Part of a small language model's weights.
Size: 12 layers, width 64, MLP 256 ReLU, vocabulary 8192.
Architecture: LayerNorm before each block, learned positions, biases, tied embeddings.
Training: a variant of Muon for these matrices, 141M tokens.
Each number is 500 + 40 x the weight over its row's rms, rounded and kept within 0 to 999. Layers, rows and columns count from 0. Numbers have three digits each. The size before them is the row's rms in percent of the matrix's.

# layer 7 MLP down, 64x256, rms 0.118, rows 0-63, columns 192-255
099:586585512466537454448454518506502481510487448500440480444521530425555525518485483507510472468489530453427495486472490478565526481464468448506552542463535361490435456509561515514493459477457515
093:530576508478524500467483483542527484546486534573551450515438503469536511489472500483536501499594494468485456551479495540480533523424525509552498476513523571530516534464473487522497488465455468
097:466440459482516545511512522577471496514577561450491576454499483486523531513448472524491488455527467500518487438494483466402499543422442482498464554493530531500542507506424494529433464503536463
093:492509489506479511481489480470439428517506517489559487512538519465490491467515491548407504505453555525538491506525523507484541489525584470485477500581503519530504533496510555462577499483553554
093:506541478511493502531512477536523460463461478472457549526385464518458474499596489537498508439512444429514484538510475545480481499444439544519479493494467536532497518492538472545499502515492511
098:509443467502537513547522536447493467445560497515580580481458498517567497530481525480468506541549398564467545530573498515493468471482508496500428552522468512467517411500477511536477499536501496
102:488456523546477480505475460544414485482504464552544517470599415524439434480540504476561496546497488438536452483472484498506454494513479539533513518544501466496452481451556465503533502477510541
093:549473408558485481520544548569443508481516532368483418527612449485569530522522517520552517485452561494562489552518540511390509535480527597478509439512470486540567489503530528502465528534498452
093:458490527481526503518562424557472530545499526574527430411514515568515535490533508451521520552463551529567571483516506531507497513491532483438455526560461480484494537530567533550546519548525556
114:552509461500546396438503548394541512473510500475512594478380480419460524428499475536531520541599472533488459505492519477446496468452493495462457506475531537413470512516504528445498497433467443
099:506463505517487502535542487459517458467564478501485492502485462484472516459600503501502545501414515531473556441525497538473427513447491513532496455506410458448439542451453546393482561444575530
101:561473589422494493499486460489449452533516548453473547528424474429511514470473449464482438491511496452537465434525476463520460542518498469539509510485499531461455545445533475459479447491527545
093:456447559470493452508504452539486510523524486545485522507500534491421508503506502450463497488505539534515523510498517520519517509557499524546517588474527520536464575564532536425546550518501458
098:440485582548542496480523541478519496529521474500424510471617495462473513499486498513554535420434419523461502470492529527453507497503532440576456550495539509490474460535539516480438488477516564
095:506538531459466508497519465459459616526482497515458465511447569575511509490542507485512519605569572460519495532517519488448503477567508432494445470541499476535527516501520494486501520506589469
106:457509536555511469495474527524486497513463554537493533497544557528450495451479442505506449531531475481506419457470510444462475534480511597533540481467427465545481512515467447496494438443503456
104:486485507446543431487492512561509551452507521467489482482462466532567454498431453475537462445569410511541484508511457501522505532545452473417522546502531464521459441539457478518535484501515498
102:454456529469501535504468431516499463532474542429485451514457470466465494461544489560499532496545551470436529424520553533490468469509479431545515504529435430510481501545546511503451541534578454
101:505537508563509519539479529547604495503450546549621469530477535565525504552445528396481468425496518522514492506488504510483482514548573477523505499521547504582472578449492498560462512530541511
096:479523487509437537498517536449519499456550460494557500460531493532550471532453530480543520450464449458461509456482501461539460532465546512454498472522479552445547498473498524513516481497465488
091:465523538482497501506480479460461559473478500433493507501525466506510522535522533469489485534448537512478466506486471483471551504448462531573504492489593467557539550466530504475552505502457438
107:546514342485530534524543567421573481529520481470534539471486500457501531538534469537478530560585480551497556490533546574475488449509516548444500478521457521502537462546524549477478550503515571
101:416522527468483507525458474522504463509505565504508472488540514519481476539524455521487489350473483537488499543464454453456494469513512501473556486489563505469540472476472463523457436515484517
098:520497560537462483472509490540474574442515470471496479515523495417487467526473550456510487499514505528573487524481545548452498551517515549461492521469533546480526476448555485536453475547495547
101:575527529475523502481497493535470516552513503475533522484522488508498514534493486488508482499435506539510462524492461515521541520469449421530606414423541496472523431461510443504426468482548511
097:543558522505474509456465478510409497489512443551475537513526507559481450540437471539445503481493403474555478538468459480458518500489565484425461500539440528512534389543440511503516508538453513
100:428470520531568491483521497514493532456502512399540512526496498431438485516462460486524416563575401462521455455509457481444496517521487445513522453495493495418476537461516440440556463485478430
104:546478477469476496458521491458504525432512481508454391468528422562540521514530453537465558519505511471561511461508535513489459499490467507438505496520456470486474465499473504552509537503487475
099:554444512527569520501519498483497504511463455537453535562563475504476555513467509499495586555517511505436523474529495546462521495548555467502518573499450467480523437579537489483516510465484485
105:554483543511479503450524546489510499492449561527510488513465570505544487569490507495503436450518536492539488582500490509500469542534534491533509480448503412508482503554443469506497485500481497
105:533468523524424523519430502461504535454546485548504443476515456468532497548457522494515478540410533458495504519482485483533581530505487519482514483457528519519483489480541528498515457595478585
104:541492541504563463440541518501561460495456528536566500448445485428499411456478546477559442511460567568497534461512475499507526462555502455548567547497486493497480570491479533517512505440537484
101:484498499489507433581478493551564491447542560500524476457369479525482492522507558528495514528523501532543498484465507508578481507459498512560493491482521488518518545450464492522584497442555525
096:494580473478476513491531474511517554509486514568522441525513508475439447459532474482408486386462544492491494539512482448463532461554469546488531499471526512468432458491508492564466483508459520
098:480491456588522471510495511488479470508534476467460530530518551503490515464455432558501512543507565482460497553499490496555413491509486503487478486516539577539540412515435437498510515551551555
101:499537546475495548535485543594528513511500541569520484557512547567578463444465514566511469487426528491425513504488494536570520577480453508495497482504502527502534519563499505510525509533506471
105:524536449482522471477501526517539555526512543527468427489515524532462445525462434512460505494440453588560495466516470495451494538505473492509457427559531478484473467501435473523503518460477469
092:490452537427466468450465474507536449509436510482489548458472497623502509502497521411498466450498528479422492553523487470532521464460474442498547514498461533475473440509501518513432495508461511
119:528454471550441530473441485501523567528510461463500492532464516523483497472442482507453478546535508434542471523415506451488486480553473527505563501501504366507500553467556456433502457544450473
096:482458513543503518531516478511549501494507490422499410497567547498463521450483583554507528476468478491491492522490509499347543495490487541504495462453545594482481441539525509498461517508507406
094:455476500492495512505526518533464536488414467422470529475482500505504475522528585429450530462523537548440499510564488498435432474445529472501448506573501467513520470479423490411438520504571441
102:491498400526513507465497483407468452488511487452433553530531483494529530533514531479507509473459453501431559519532520575524463487467386501464428522461499529498491464546507559567581561531488410
094:536556498495502470521437508484526466482530505553506502502483509539532494515561524482535511477425517557493497515445517479433512491472520493435465537497465497523473510484468495519485543485491496
105:538512422530492564484454455502455485548456480497527535455478502458575470551577478518506458546412500487489489487508512478570494477538502421443472547401506535491514492514514518500534471555385485
100:561514461484395522504457484425478510500531439461558542424552460546555476497471465536508479537563448437433443491495517471487611467464460516480495499428522488488449487489496503466517506501482498
108:440575509521551508538527535519505534548451514522509594573501511499492533542498512499460530439442503529515484549486519500451524529539502543522515511484539443550528557563509493523512471551481487
087:425505516467523548519526521517470467519511495476466577515506557483493505502568550435462474496568563526516514539471511552583540499546435510529492552488527551554534543464519489557528465509489556
103:551554559507465515450550531512559508498489456534496426591475531471502470475535533463540481479516528471576473518515516477525544512535487493504553470483556516514536479500507530526521494495490575
095:525514519484522495591542492579465451516490527457499494539560471435452504469524527480536493494491484498511525445509454477503495492536495507502540503561499491506498605502551488452476478420520542
097:500526564531439513520527533470555452489504512543502584491446509499515437417449483440488481556491580457452478497487495483531458512458594550457461421506410520517549543487501469467471509467545532
103:462541489490530510473507504459490470534465459524491482532440589516459545532508526507478485572540572472511492468517502493503434547463488454397495443558474449508559557517546436582453481499431489
098:442527564503508502568529488452519539528481460442460410488512510531473510482490465527504559500516543499490544495506531497484442521443543499385519487472519450489499521512580552454547544503461498
092:451473473513536478509494496559480526576544490531496479548551480501488490545475525488460474526513442497430450474515500457506512502534525435522505593456480473561510517494524470509370485521534522
104:483452572503458553460505487452474561498497551534449554508496466461495529490512502510518546516537457509496494497520562549524483489497506487574543478528492523501468519517510511484523468534537439
106:492473446525481471493443508560467480491586546486477476570570486482520518475475432535483516471509416488556485531560541461497581560530537506441456517507448546521499497495454465537423494489547445
105:501486503482548543549554536355508508519480501559514463529457473536437515519563541506514549442524464528502531481538517554618539490468492556536423494529406527479463469519575548512502569467468462
110:394453432466483439497453417488531404462436488506498515482522439604419488453469439504499507584415546487479514469503508458537499502429498516541483421520517452475492537519435491471487533487562448
096:549489393484569535524532522541563462521491528517532506456587506411533577541579490548540525597551492489580538483538497504541480489557462470495447447522507477447532453517452516466559534436552525
098:403475462501478476479442562560440564503532490555533506526476482447575524493480498531512527483551550499515529540488514458543517460456517577478470515515469503556515466462404456564545529558491514
092:534452406462470529455551471544445483512457503506475433481463506536501505508517456567540516441485405502579550550505511507532517492489535552505502499543514567450506486489491490545440510480471488
106:528526545505532561556476536454513516508463452473458549501536557482527540517583580488524554513519487520461524504522501543562534459535546483574549531446562481523470471506529538499558494497465568
094:511466490514493478487525495476525554400457523497467512467483582495535465457428539499422509537494501441442473479441428518505513467517447495507522481511533600460437549451433492478507522455502534
106:549519521567546482529479518480492492519559458550475557518490551517495537487525465473457500527516477554472466489444455484541452545479506536547517538519446550516521534473463469447523461494480524
101:489555627450483500484560482477505487517473467514517484499452457491524499497525508486599488494464498541524510476482506469580458447553536504499509525488495449424487483491569501512491470481403556